{"num_attention_heads": 2, "vocab_size": 8192, "hidden_act": "tanh_gelu", "positions": "learned", "tie_word_embeddings": true, "init_std_qkv": 0.0361, "init_std_o": 0.00737, "init_std_up": 0.0361, "lr_mult_qkv": 0.7, "final_lr_fraction": 0.0, "batch_tokens": 32768, "dataset": "wikipedia_en"}
Each number is 50 + 10 x the weight over the matrix's rms, rounded and kept within 0 to 99. Layers, rows and columns count from 0.

# q: layer 7 attention query, 192x192, rms 0.108, rows 0-35, columns 96-191
# k: layer 7 attention key, 192x192, rms 0.098, rows 0-35, columns 96-191
q0:54 44 49 41 50 48 31 37 61 53 31 73 49 52 46 39 26 45 43 68 45 78 32 55 57 48 44 51 42 35 62 50 61 47 61 55 41 57 66 48 51 29 30 40 41 54 30 54 43 57 41 41 51 71 62 38 57 43 54 61 40 52 72 47 44 51 60 57 64 75 31 55 47 45 22 47 55 34 66 34 49 40 48 51 32 41 43 39 60 42 73 53 49 52 48 59
k0:50 56 42 64 56 43 53 44 61 44 31 66 51 67 25 50 52 47 58 46 36 62 27 51 65 71 36 56 58 56 42 31 53 75 45 43 62 68 59 54 66 28 36 65 64 58 62 52 33 66 46 60 54 46 35 39 24 50 69 34 57 39 49 48 62 31 56 34 58 52 29 25 58 37 46 59 61 48 44 36 51 46 48 55 58 50 59 68 65 40 30 45 48 58 46 53
q1:47 66 52 60 51 48 55 41 81 63 48 56 43 50 37 48 54 25 57 59 31 49 50 44 40 48 37 47 58 42 66 54 46 53 48 60 62 54 34 45 47 43 40 51 67 55 47 48 44 71 58 50 47 43 65 42 47 71 66 49 45 67 59 34 57 45 67 64 76 40 43 40 38 63 36 41 63 44 43 40 59 49 55 59 54 47 54 41 67 45 60 42 74 36 60 55
k1:49 63 54 34 44 54 54 54 55 61 43 44 32 34 36 52 54 45 48 48 45 39 40 51 65 33 50 51 58 58 49 65 39 46 67 71 27 69 52 37 58 54 48 49 43 43 58 65 35 47 55 51 41 41 71 56 58 19 72 48 50 47 57 52 58 44 45 58 82 56 60 60 41 49 57 46 68 39 46 57 47 34 55 45 42 31 46 39 50 58 53 55 56 60 45 65
q2:56 39 57 54 39 35 32 67 77 79 49 42 54 43 60 46 23 57 50 61 46 32 31 53 72 43 38 71 61 68 45 52 43 42 43 37 54 58 60 25 56 73 51 56 49 67 40 41 77 50 54 63 52 37 29 84 48 46 38 51 61 38 47 51 33 43 56 57 48 52 69 40 70 58 54 48 59 41 68 36 58 66 45 39 62 57 67 49 32 50 37 62 64 62 53 25
k2:32 75 46 69 32 32 38 46 65 62 61 61 50 26 56 54 49 60 65 46 62 56 46 65 61 32 46 65 60 61 40 60 53 70 67 44 65 40 64 39 27 74 77 53 40 49 37 29 57 34 56 70 38 30 57 71 56 37 56 56 45 72 46 47 38 32 67 68 32 56 46 65 53 63 54 51 58 57 55 48 33 59 67 50 20 69 64 39 52 66 56 58 55 42 41 53
q3:59 46 52 36 40 57 54 51 38 62 66 35 53 48 64 73 74 55 46 50 55 49 31 17 31 43 62 64 56 45 51 67 56 68 52 17 32 61 63 62 25 54 38 57 51 71 44 47 45 39 61 67 58 55 41 64 29 73 63 51 30 56 52 34 36 39 54 53 49 50 50 57 41 68 88 46 45 73 46 45 59 63 41 53 52 50 49 37 36 39 23 74 46 58 32 70
k3:71 48 65 46 29 42 35 29 41 36 69 47 46 70 55 44 41 37 80 59 57 61 53 59 52 37 59 51 43 53 52 45 51 56 48 44 50 51 47 36 51 60 61 41 50 64 29 39 43 50 61 43 53 44 48 56 74 66 37 57 43 50 54 59 61 69 45 49 33 44 56 40 55 51 55 37 55 58 50 65 35 49 38 44 62 64 47 45 48 43 72 51 48 64 40 37
q4:37 35 54 31 48 59 50 54 46 55 49 42 48 44 67 44 41 71 40 46 63 25 44 65 63 48 44 44 47 39 65 61 29 48 57 57 45 49 64 39 46 55 42 69 55 47 77 34 41 54 52 44 74 32 43 63 59 40 50 48 67 70 50 62 66 57 48 50 23 79 45 78 45 33 45 68 42 59 61 63 52 62 46 51 58 43 53 54 52 40 39 42 22 45 52 50
k4:52 35 47 29 70 53 54 53 45 56 43 63 61 24 60 65 46 67 74 52 46 35 54 32 50 48 57 45 28 50 47 45 46 48 47 54 68 43 34 52 21 65 49 60 61 56 40 43 77 74 58 33 66 39 43 53 60 65 32 32 59 49 46 73 44 45 62 32 50 38 68 54 61 53 45 43 36 59 53 40 50 63 48 62 33 49 33 28 48 42 59 65 23 57 61 43
q5:59 38 38 23 33 50 44 37 42 50 41 35 52 58 56 54 47 54 55 31 65 62 48 44 40 44 31 46 48 26 44 46 43 52 62 41 48 39 70 62 56 53 42 59 66 41 34 58 34 62 50 45 75 64 55 27 55 54 64 62 45 68 51 45 25 47 20 60 59 58 59 50 56 42 70 72 60 80 49 57 63 55 53 49 52 56 60 45 42 35 33 64 45 84 35 64
k5:58 42 54 50 59 47 44 37 54 45 30 46 58 64 48 50 42 47 59 49 42 60 47 59 38 69 54 53 47 37 32 42 52 60 32 30 66 45 45 55 53 34 48 45 52 68 49 40 61 70 55 46 44 59 45 46 46 80 47 49 43 49 53 42 47 27 65 35 39 48 47 18 57 58 64 52 59 62 46 50 57 63 45 56 50 50 52 43 54 46 52 45 56 55 50 46
q6:39 54 66 55 34 73 70 71 51 61 59 61 55 39 38 36 43 49 61 57 42 44 52 42 48 48 49 44 48 50 61 42 35 45 38 51 42 66 71 62 50 72 75 51 43 51 59 54 56 53 57 34 62 60 33 68 53 36 41 36 41 53 56 38 73 75 68 67 46 59 40 55 47 49 31 45 51 36 38 44 55 27 56 59 56 45 45 56 55 47 45 51 54 35 42 52
k6:58 58 55 48 44 47 75 62 76 59 38 49 57 33 51 49 50 42 45 69 37 48 50 40 68 36 51 44 33 46 64 64 61 49 61 84 48 57 69 47 39 60 42 49 55 50 42 63 51 50 48 55 43 45 50 26 56 27 33 44 39 61 44 66 55 52 32 59 46 54 50 60 69 46 22 36 34 35 49 47 52 48 57 65 62 44 46 52 48 55 37 54 25 51 40 59
q7:53 38 61 56 32 50 69 89 49 33 54 52 54 56 56 47 46 47 40 62 51 54 38 48 50 37 36 41 36 53 66 58 90 51 63 54 47 58 69 61 49 56 55 48 36 61 59 48 56 40 26 36 59 53 21 64 49 32 33 39 46 23 28 41 34 56 72 33 31 48 81 34 51 44 32 66 53 63 51 42 57 54 58 50 67 52 33 42 37 62 38 44 49 36 46 42
k7:61 36 41 49 25 34 28 75 41 57 52 58 41 72 55 46 69 49 36 46 69 70 46 34 39 52 39 56 51 56 58 57 82 58 45 39 48 14 60 80 47 57 44 51 60 54 43 55 46 42 46 61 60 57 25 60 36 50 32 38 41 25 45 38 78 59 68 73 39 18 45 65 66 61 09 63 56 44 52 39 51 72 72 50 55 82 47 43 43 78 50 49 34 52 47 46
q8:41 44 64 50 45 52 54 54 61 58 44 57 55 37 53 53 47 33 42 47 50 65 53 50 59 35 43 56 59 49 32 43 38 52 57 53 40 61 53 39 48 56 43 38 57 40 24 58 44 54 50 66 45 44 61 40 44 59 62 76 43 65 66 34 57 25 49 61 70 27 41 27 59 50 52 45 52 37 44 39 46 40 38 54 46 51 69 59 62 52 61 56 69 65 53 64
k8:53 86 55 58 25 47 58 51 61 54 32 32 44 49 38 52 46 39 49 54 49 59 36 62 70 30 44 39 73 50 55 50 48 44 44 71 37 60 65 41 40 51 52 55 56 48 63 62 54 43 54 58 34 63 60 71 48 29 64 51 39 47 53 55 37 34 40 46 74 64 47 44 41 50 54 39 78 56 61 59 49 35 40 36 55 25 59 53 59 55 44 50 58 67 55 43
q9:37 55 46 30 77 24 47 55 59 41 21 43 52 36 49 59 31 37 37 33 50 83 63 44 55 40 40 41 36 47 27 35 38 39 59 47 43 48 59 46 56 49 49 52 54 58 54 61 49 57 38 60 47 54 65 45 45 48 59 45 53 41 65 45 23 46 55 46 49 51 25 43 57 29 48 58 56 57 63 52 49 36 38 55 53 60 47 52 56 81 48 47 57 56 68 34
k9:59 63 57 48 42 57 54 49 66 36 14 56 28 43 21 45 50 44 28 48 54 48 42 72 52 41 40 32 56 33 51 41 39 55 40 55 40 35 59 46 39 53 18 59 48 49 48 39 65 56 39 45 59 61 61 63 43 27 60 25 32 41 56 47 53 41 54 41 63 49 53 33 50 55 41 73 42 45 56 57 52 42 40 57 34 36 50 64 52 50 57 55 71 70 62 56
q10:55 55 48 31 51 41 72 62 65 47 46 64 54 54 33 48 48 41 75 35 60 55 38 34 24 38 62 54 43 58 42 36 72 55 58 54 59 47 44 64 46 68 47 52 48 54 45 67 44 58 51 61 51 58 38 52 55 40 43 60 31 10 43 39 41 51 43 36 39 44 49 19 59 45 46 60 29 63 57 61 64 35 52 40 47 41 42 34 44 59 58 45 68 58 55 29
k10:63 47 48 71 39 28 59 45 56 53 32 51 29 70 25 58 47 46 41 69 59 52 51 53 25 65 43 53 25 46 60 31 75 52 67 77 38 50 49 65 66 61 52 52 66 66 36 61 32 25 60 66 51 71 67 52 16 59 49 30 47 48 54 29 66 44 57 69 40 36 58 37 34 67 40 71 49 49 63 45 27 43 56 38 59 48 48 45 34 65 45 49 65 53 64 44
q11:29 71 46 35 50 46 52 56 58 41 45 42 40 35 32 53 55 50 59 57 33 36 52 53 49 43 49 35 61 58 54 56 33 42 47 61 47 41 66 35 49 72 53 52 52 54 50 61 50 60 56 47 63 37 53 60 58 49 31 42 58 64 73 54 53 60 61 53 70 36 55 47 62 39 50 53 66 42 45 68 53 44 43 61 65 42 69 39 68 71 50 54 55 55 58 63
k11:42 40 52 48 43 60 46 52 63 51 39 58 65 36 41 53 66 60 30 40 50 26 43 43 48 54 58 44 42 43 49 52 60 48 49 62 65 48 66 33 35 56 49 68 55 66 38 39 49 60 70 41 47 38 53 53 45 45 48 43 42 55 45 77 47 52 55 56 68 37 56 39 46 55 40 52 39 44 42 66 69 45 43 55 40 27 50 37 38 54 60 55 51 80 57 82
q12:43 53 61 50 49 64 42 48 64 36 55 56 47 52 32 47 60 37 53 41 50 58 63 37 41 37 52 33 58 45 36 50 35 55 40 61 50 49 76 47 25 67 42 48 41 63 50 51 47 47 43 46 35 60 67 46 30 35 64 64 36 55 67 53 48 65 37 73 42 10 27 26 42 56 54 38 54 55 24 40 33 34 32 52 42 42 69 53 56 60 48 45 70 37 51 58
k12:30 55 55 51 15 50 63 57 55 51 31 33 46 39 44 60 65 53 34 59 68 55 44 52 54 36 42 50 55 55 64 52 41 48 51 49 39 50 62 44 64 45 36 64 56 55 49 66 20 33 62 57 29 55 44 43 55 20 55 52 30 69 55 50 50 61 48 39 62 40 60 45 48 37 52 35 42 47 39 72 35 34 42 53 49 50 59 43 39 70 58 79 76 34 60 66
q13:45 54 48 41 49 71 35 67 53 60 36 61 54 27 45 54 33 52 56 35 50 33 68 56 71 45 73 44 86 70 42 55 35 54 36 57 62 50 49 56 38 65 64 64 49 62 41 47 70 54 28 63 52 41 18 61 48 56 52 56 54 77 57 58 48 52 51 57 38 51 26 30 63 45 56 55 52 49 42 51 44 36 25 59 47 48 55 63 38 69 35 50 64 57 48 40
k13:50 59 62 76 40 52 58 58 60 62 41 43 41 33 49 58 59 35 36 70 60 50 47 48 61 46 64 42 55 55 80 69 32 66 56 64 55 43 61 39 67 72 57 57 66 56 32 29 65 42 44 47 25 73 51 58 51 62 40 63 48 90 42 39 62 53 53 59 45 46 40 52 50 54 38 46 43 58 68 50 39 58 47 49 69 56 55 63 33 38 56 36 61 37 71 70
q14:39 43 57 44 73 58 62 31 71 50 47 49 43 63 39 65 39 52 41 40 69 39 62 56 56 49 46 27 54 36 37 47 28 52 46 64 54 53 34 49 45 64 42 59 52 45 59 51 51 69 48 47 48 43 57 44 53 66 53 67 72 65 64 50 56 64 32 53 54 45 35 58 69 60 40 49 48 60 47 56 45 57 42 49 40 41 56 63 58 44 62 39 49 28 64 50
k14:41 44 56 39 74 58 68 52 64 46 26 51 19 23 46 59 50 63 33 61 52 36 46 23 44 36 71 31 66 37 58 47 32 57 59 57 34 42 33 51 52 60 46 51 38 40 56 56 63 58 54 31 51 56 71 58 47 54 57 56 53 69 64 41 44 42 52 40 64 57 74 33 44 56 37 38 46 51 41 41 53 34 44 53 48 56 57 45 48 43 61 48 50 33 61 52
q15:55 58 44 65 55 44 66 63 48 66 49 72 53 51 39 34 37 41 60 42 59 37 37 44 41 69 53 80 39 68 53 42 58 62 42 54 38 62 35 46 52 44 63 52 49 53 67 53 53 53 61 64 40 37 46 60 49 39 46 42 58 36 37 62 59 36 44 39 09 49 72 47 30 50 37 65 43 31 65 54 49 40 57 26 46 47 37 47 48 44 52 64 64 51 50 33
k15:47 48 44 62 58 49 54 53 61 64 52 52 56 52 45 48 62 62 62 56 45 44 51 65 57 45 46 62 32 57 54 35 53 35 74 57 58 58 45 53 35 49 52 49 43 48 60 50 42 18 32 70 64 33 56 55 57 17 59 45 52 26 23 59 54 47 44 65 38 38 46 53 56 50 57 49 23 53 56 38 25 46 71 62 58 40 50 42 48 65 41 55 49 56 61 43
q16:30 35 49 48 47 50 16 68 36 46 42 56 62 36 41 41 53 46 53 46 51 64 76 44 20 47 63 56 54 45 33 49 29 72 38 44 69 41 51 42 50 61 58 54 43 64 63 34 59 36 33 42 55 48 56 54 47 41 42 45 53 52 70 54 46 42 31 63 49 29 53 36 51 53 75 50 67 62 23 70 34 47 48 79 57 52 49 51 27 55 34 57 84 64 47 55
k16:44 55 75 54 33 53 35 64 54 52 38 34 55 58 56 42 62 39 44 39 47 55 65 52 30 58 57 45 60 36 58 59 46 58 48 47 59 52 50 64 51 60 62 57 53 59 56 34 53 38 42 46 51 47 42 40 58 67 47 48 58 56 53 19 39 78 21 60 21 47 49 42 63 66 55 63 56 69 66 50 45 67 26 40 51 53 70 55 47 51 46 52 78 44 71 51
q17:46 62 55 53 40 47 42 57 35 48 57 42 51 48 41 69 45 60 49 52 44 38 41 70 70 36 48 54 62 60 59 79 54 46 40 51 55 41 64 65 56 48 40 41 62 57 40 60 44 40 73 41 62 50 53 79 62 39 40 44 48 57 42 55 50 46 60 51 60 45 61 35 74 48 47 49 29 49 48 51 62 45 60 64 57 39 66 23 52 55 36 52 41 45 39 55
k17:58 35 47 58 55 55 37 49 67 43 50 50 91 61 50 62 48 41 47 35 46 40 46 57 50 63 45 56 49 47 31 41 63 49 53 29 75 42 52 43 48 47 47 54 45 55 52 30 62 71 54 54 54 46 22 42 46 66 35 37 47 57 47 66 49 50 59 55 54 24 34 52 42 50 39 51 51 59 40 46 71 57 58 53 46 55 54 33 48 48 49 67 35 51 41 70
q18:39 50 45 47 54 37 66 41 74 43 61 49 45 74 33 50 30 42 58 62 53 45 35 33 25 43 31 30 34 38 59 50 63 51 42 48 40 55 55 42 46 36 41 52 52 44 44 68 44 76 74 44 60 59 44 56 46 49 48 58 59 36 59 46 51 52 54 35 58 46 48 68 50 71 14 52 52 66 38 48 62 74 60 54 54 34 54 30 56 32 67 68 59 33 49 51
k18:49 35 45 36 47 35 57 39 69 63 53 58 33 63 39 49 53 64 45 59 36 47 41 24 39 51 63 47 45 53 48 33 66 52 73 60 39 41 34 54 43 73 57 51 59 37 39 50 52 47 69 49 49 36 66 50 25 32 61 48 40 43 63 44 62 53 43 70 49 52 75 42 66 60 32 31 54 16 31 38 58 52 62 53 61 66 34 35 61 56 52 44 40 47 39 49
q19:61 63 40 56 63 33 38 39 39 68 69 47 44 43 61 52 38 44 67 52 33 51 54 72 61 63 66 73 70 67 48 64 51 58 33 53 48 58 56 38 73 72 52 64 61 52 41 59 57 44 44 57 59 54 55 64 68 36 46 32 57 73 48 43 46 63 51 72 45 58 36 55 26 48 61 30 47 37 46 62 54 26 48 50 53 76 67 49 52 60 38 41 69 55 53 28
k19:55 71 46 51 53 55 58 54 43 54 45 44 38 24 43 40 40 50 53 55 45 49 62 68 67 23 49 61 38 51 43 57 44 29 66 65 41 57 60 31 38 42 53 46 49 56 54 40 39 44 58 51 41 39 64 41 65 42 45 50 46 44 45 52 50 66 35 58 63 64 52 67 47 42 62 34 44 53 52 53 41 49 55 49 46 44 51 56 45 64 50 55 56 51 32 59
q20:58 68 52 50 53 30 72 31 74 58 72 54 46 62 38 49 36 47 72 63 56 46 63 35 31 52 47 57 44 55 52 41 59 55 55 54 41 38 52 46 54 43 54 50 54 32 37 65 40 59 55 49 45 54 44 58 46 46 55 43 48 51 50 48 58 57 53 48 54 59 61 46 62 65 36 42 26 50 50 55 49 37 52 26 43 38 48 52 46 68 61 43 71 63 58 33
k20:36 65 54 39 47 47 66 49 67 59 49 34 49 32 31 40 40 50 53 53 44 48 67 55 49 35 46 57 48 60 41 47 57 40 62 57 52 57 42 34 39 48 45 65 56 50 46 64 51 53 57 49 42 59 84 52 38 35 57 42 32 48 52 51 37 32 59 58 45 58 43 66 50 45 58 51 46 46 45 51 48 51 56 41 52 33 38 39 52 63 68 60 54 57 29 59
q21:38 34 46 46 30 58 43 46 44 72 43 50 61 51 36 58 48 54 49 55 47 43 50 57 54 53 43 64 64 42 48 45 42 43 51 51 60 48 62 67 57 54 62 36 59 49 29 64 54 52 69 54 59 67 47 53 47 55 59 44 39 52 39 53 45 56 61 56 54 50 31 51 68 55 70 43 49 42 61 46 62 47 71 52 62 44 37 30 64 31 50 63 56 62 28 60
k21:69 43 50 62 58 51 40 42 49 46 59 47 63 67 45 51 48 39 62 43 38 41 51 56 38 62 49 54 47 50 54 51 48 60 49 46 59 52 47 49 66 53 62 59 75 44 36 26 56 61 59 61 35 53 36 41 43 63 48 65 46 64 62 39 52 44 59 58 42 52 46 33 50 62 53 52 62 49 56 47 58 48 49 51 52 62 55 46 44 54 34 52 42 48 67 49
q22:45 50 40 50 57 53 33 49 52 44 55 49 50 50 52 46 47 45 50 23 39 66 71 59 50 58 40 52 58 48 31 50 59 54 34 42 49 47 39 76 60 45 27 38 55 31 58 63 34 57 62 56 57 55 73 34 53 58 74 44 40 65 63 61 69 59 45 50 70 56 35 20 57 39 40 45 41 67 56 37 62 30 72 59 44 48 40 50 62 47 49 52 56 51 38 39
k22:68 90 52 63 70 63 52 35 45 52 59 54 44 55 42 70 53 32 46 47 58 62 43 67 60 57 47 61 52 34 29 43 52 48 55 46 37 75 43 54 63 38 35 47 54 42 65 44 52 65 48 56 36 77 37 43 44 52 51 56 34 50 53 36 39 35 57 31 54 50 53 25 37 46 47 44 51 56 59 45 53 36 39 49 57 55 62 42 64 51 40 53 55 43 59 62
q23:43 60 55 55 62 37 49 29 62 52 53 65 46 57 38 31 35 58 53 46 75 36 54 43 35 58 42 73 53 46 45 44 43 68 40 53 69 46 17 34 60 36 64 45 56 45 35 45 46 63 65 55 49 35 42 46 45 54 53 66 83 55 54 66 36 41 36 60 52 47 67 25 70 61 44 50 46 60 58 53 58 66 60 49 55 50 52 38 47 35 45 53 66 51 52 50
k23:22 25 50 47 66 41 25 46 71 58 41 42 55 67 47 46 31 71 76 53 47 23 67 39 36 65 46 58 66 30 46 37 69 52 73 36 68 60 23 57 44 60 65 57 46 25 44 54 60 55 65 46 59 60 62 45 46 63 60 63 63 40 65 25 29 24 62 57 41 59 43 36 64 75 46 50 61 55 56 46 50 57 56 47 50 40 65 34 42 59 67 36 64 44 53 72
q24:63 55 49 44 64 58 51 41 64 51 58 58 47 61 28 40 47 41 59 47 36 42 53 54 37 41 62 46 49 45 73 46 51 65 33 76 52 53 44 50 56 65 48 59 36 52 79 47 47 73 51 27 51 58 51 45 53 24 57 49 47 47 42 43 58 72 37 67 33 40 60 44 20 29 44 44 61 53 51 47 39 35 61 52 49 58 44 37 52 57 53 32 54 33 56 41
k24:49 54 52 39 54 58 66 68 49 60 36 57 38 21 50 54 54 62 42 54 45 38 55 54 62 37 42 66 36 49 47 63 59 40 80 70 30 60 51 44 46 50 32 48 49 56 67 65 32 44 58 55 53 40 63 39 62 29 51 32 53 48 54 44 51 53 41 54 58 50 55 61 46 48 50 32 39 49 51 50 46 45 56 55 41 42 43 41 40 54 46 66 54 44 48 62
q25:51 52 53 45 47 72 67 57 26 48 46 58 44 45 62 46 57 38 47 38 37 34 72 60 51 55 71 67 65 45 36 60 31 58 34 51 54 52 32 69 40 44 70 54 51 42 72 43 52 38 40 52 56 52 29 48 60 44 58 54 35 65 46 56 70 75 36 43 32 71 37 61 35 43 55 52 51 54 60 55 27 25 37 62 45 62 23 68 40 50 36 62 49 55 45 55
k25:65 76 69 39 80 75 44 56 22 58 57 43 44 29 75 42 52 22 36 75 57 63 67 60 63 39 57 36 23 47 59 49 53 48 45 70 29 57 51 41 45 49 46 48 46 47 60 59 44 56 41 48 67 61 67 53 63 51 33 40 48 68 41 65 63 68 29 56 49 62 53 45 48 38 52 45 17 62 81 60 47 51 43 57 79 35 38 68 43 42 45 39 39 48 53 40
q26:62 39 25 73 34 51 55 46 54 41 55 42 54 62 61 40 47 46 55 34 45 47 52 44 56 61 56 41 54 50 60 56 34 40 57 40 43 65 46 44 43 28 49 31 28 67 63 49 37 58 52 59 36 61 55 43 43 43 64 57 83 40 40 46 38 33 45 44 37 24 62 59 42 62 45 27 56 54 44 38 51 50 54 61 62 66 48 58 59 38 65 56 40 25 43 62
k26:30 48 58 49 49 61 53 53 32 63 63 50 64 80 63 45 78 61 52 70 52 56 28 47 52 53 51 49 38 37 50 45 40 42 56 40 47 53 58 41 50 36 45 42 27 50 53 57 45 56 47 68 48 46 25 62 66 29 68 66 46 42 33 77 44 31 46 49 37 52 60 48 66 23 50 30 51 28 23 48 38 50 51 59 42 49 37 58 55 44 52 49 48 54 54 45
q27:52 39 44 62 38 47 58 78 54 57 63 59 58 43 53 46 42 52 52 47 41 50 44 56 56 48 63 60 54 69 35 54 32 61 42 58 25 47 77 28 54 63 57 43 40 55 55 53 49 50 71 49 43 30 58 66 48 17 55 53 38 47 49 62 53 40 51 63 28 24 59 47 47 61 62 45 45 51 51 54 47 37 42 51 64 48 68 37 56 51 50 65 55 40 52 39
k27:43 62 61 49 35 55 54 64 65 56 49 40 67 37 51 50 58 64 45 39 59 44 51 61 63 26 45 40 33 48 42 49 47 28 57 53 45 49 50 39 36 43 37 54 47 36 47 48 52 30 65 63 62 49 48 48 58 19 58 49 40 39 39 56 40 57 34 74 43 44 54 69 43 58 47 37 28 49 56 50 43 35 65 59 45 40 53 34 52 59 42 66 58 63 46 54
q28:59 61 41 51 43 38 56 40 55 53 74 34 51 58 57 49 48 40 59 47 26 41 62 47 69 54 49 36 52 59 46 49 56 36 44 51 46 62 44 57 61 41 60 59 65 27 58 42 64 77 51 44 58 56 49 37 61 38 37 48 68 65 59 66 74 59 45 47 47 67 40 67 33 48 67 24 20 45 52 59 49 32 50 51 44 65 38 55 58 32 56 43 36 42 77 35
k28:75 83 27 54 82 63 75 44 23 71 42 47 44 43 57 57 32 44 54 57 48 46 64 69 60 45 62 45 41 50 43 51 31 23 55 46 47 45 55 37 62 41 53 59 63 54 34 39 54 35 32 42 56 45 51 49 41 49 55 44 62 63 50 57 50 34 41 51 49 66 44 54 40 48 61 31 49 44 37 50 63 37 52 49 67 42 39 49 54 61 55 38 47 50 41 43
q29:56 46 37 70 41 50 51 63 53 40 59 50 53 50 49 41 51 60 41 65 38 42 24 64 64 60 58 45 50 60 45 61 56 47 49 48 48 46 55 36 43 51 38 37 28 71 69 38 51 39 61 53 34 49 54 76 45 35 51 42 39 45 31 56 53 69 48 68 50 51 64 57 41 52 38 48 66 51 62 35 42 53 50 54 43 44 63 37 51 44 52 51 41 18 51 55
k29:43 48 53 51 44 58 37 60 45 53 63 50 68 44 70 60 66 64 48 50 69 49 47 52 70 27 51 58 53 65 38 62 51 44 50 47 44 51 62 44 41 41 39 47 25 48 59 56 41 40 48 68 68 40 42 51 58 39 51 47 52 48 37 62 47 54 51 49 47 37 54 65 51 34 43 40 25 46 48 45 53 38 58 65 37 57 48 40 44 46 47 64 33 42 33 62
q30:38 55 37 52 47 36 57 63 42 54 78 38 54 42 56 33 62 42 53 67 40 51 33 45 41 50 49 73 49 56 59 46 46 62 39 58 43 52 66 28 45 89 78 54 59 65 45 47 58 41 33 40 48 42 43 67 52 41 42 48 37 34 41 45 54 49 60 69 40 54 70 48 35 62 63 45 51 21 52 40 47 44 52 46 62 45 72 54 63 75 51 72 76 71 57 41
k30:39 65 49 53 28 51 64 56 57 62 58 56 58 36 54 39 55 51 56 41 46 64 58 61 47 32 55 53 43 64 57 56 59 26 58 60 44 53 68 43 29 43 64 45 44 40 51 56 45 37 69 53 55 29 52 47 56 34 47 41 59 52 53 66 48 59 43 65 50 54 49 76 57 48 60 48 56 55 63 67 40 57 45 41 58 43 47 48 55 62 52 60 52 55 41 51
q31:42 52 45 60 68 48 57 56 50 49 43 82 49 41 54 41 60 47 52 60 62 53 36 48 41 52 55 66 44 60 38 27 67 50 41 55 55 73 33 43 45 66 56 49 32 31 50 52 55 47 72 66 24 46 71 39 38 50 50 56 45 43 55 56 62 66 37 53 55 25 48 17 44 49 25 65 53 25 62 45 54 43 52 34 50 45 56 79 75 53 54 54 71 54 48 49
k31:35 52 44 65 59 63 40 48 51 40 62 68 53 44 36 65 65 66 48 52 71 61 47 54 48 66 45 67 59 47 58 39 85 39 50 89 33 61 48 61 38 37 41 54 35 31 71 75 32 19 48 72 38 66 41 51 37 20 74 59 28 32 34 41 40 42 42 57 55 51 47 30 42 54 46 51 62 39 86 51 37 48 55 32 50 46 73 61 50 59 60 32 74 48 62 49
q32:37 45 50 42 60 38 43 65 48 15 58 31 57 44 60 58 62 36 43 35 49 61 39 36 55 45 29 35 48 52 54 42 55 43 41 55 44 50 49 45 33 46 34 59 35 66 49 36 56 50 37 41 54 28 39 43 35 42 39 51 41 45 68 46 50 29 49 44 68 35 64 45 38 45 58 47 64 60 43 38 55 63 61 66 54 57 57 76 53 55 62 60 52 69 54 44
k32:56 48 42 60 35 47 32 39 30 58 46 68 28 71 60 69 61 56 35 45 63 71 29 50 37 71 59 39 51 46 51 41 53 52 32 36 48 38 56 55 58 52 55 60 60 56 51 54 52 49 41 43 48 51 41 61 34 63 67 45 48 33 59 56 54 56 58 51 32 31 56 41 46 69 41 60 59 44 53 45 47 52 41 42 59 44 53 60 72 48 57 51 53 55 61 32
q33:50 44 52 58 34 56 74 48 61 67 46 49 41 59 54 37 57 50 55 44 57 46 45 51 64 73 32 36 45 50 58 57 44 31 61 69 59 49 24 61 59 35 49 51 64 63 47 50 54 64 39 51 68 39 52 38 56 64 47 23 33 45 41 49 68 58 71 52 72 61 54 64 49 31 49 49 54 75 31 50 68 43 62 49 33 36 41 30 44 44 51 39 35 40 47 33
k33:82 58 40 54 48 41 40 49 58 72 42 56 43 55 37 53 33 36 46 47 51 51 52 48 43 56 47 38 49 73 67 47 44 62 57 46 55 56 42 70 76 55 45 36 54 54 40 53 43 48 32 57 43 48 59 40 61 70 31 62 69 48 35 26 50 35 59 26 49 57 50 61 45 42 47 67 36 32 12 34 54 46 61 49 49 44 37 55 51 36 37 45 11 33 46 37
q34:60 54 46 49 51 67 35 81 17 27 52 59 51 47 46 56 58 41 58 26 41 40 51 51 51 53 48 52 68 52 37 75 45 45 48 50 48 43 35 68 58 63 58 48 43 36 46 51 71 22 81 45 69 47 40 60 62 52 53 34 37 48 46 51 74 62 49 55 50 49 31 35 43 51 61 56 62 63 40 45 72 39 59 66 61 53 29 32 50 33 25 44 47 48 49 56
k34:60 43 50 45 68 62 53 67 42 46 76 39 44 43 61 61 51 47 19 53 61 44 52 66 47 36 69 50 45 52 66 71 46 52 46 45 44 51 52 47 53 55 34 39 61 60 56 25 50 16 44 49 38 48 49 32 58 54 35 48 46 46 48 52 57 72 44 64 64 27 43 65 28 67 33 28 34 45 56 61 50 33 62 60 62 50 56 38 53 57 42 54 50 30 46 67
q35:63 55 51 37 61 46 45 38 41 31 41 49 42 56 52 59 26 53 43 37 51 65 59 73 52 62 51 49 46 46 57 54 66 36 46 42 56 52 48 42 77 29 45 55 41 33 63 53 59 46 47 33 60 58 49 46 56 44 53 45 53 47 42 39 47 61 36 33 35 68 57 65 44 46 44 64 49 50 58 55 35 56 55 37 63 68 27 60 38 61 55 21 39 40 59 34
k35:41 50 41 39 74 57 58 65 38 50 62 51 37 29 43 29 38 61 40 62 45 42 59 54 59 32 51 50 38 52 31 55 60 45 56 52 44 27 51 47 37 40 49 44 42 51 60 43 55 56 41 48 55 56 70 47 49 41 46 44 54 43 52 48 51 71 46 54 58 66 57 77 47 45 46 41 30 47 54 52 58 42 52 66 32 56 49 62 55 40 41 56 54 50 34 59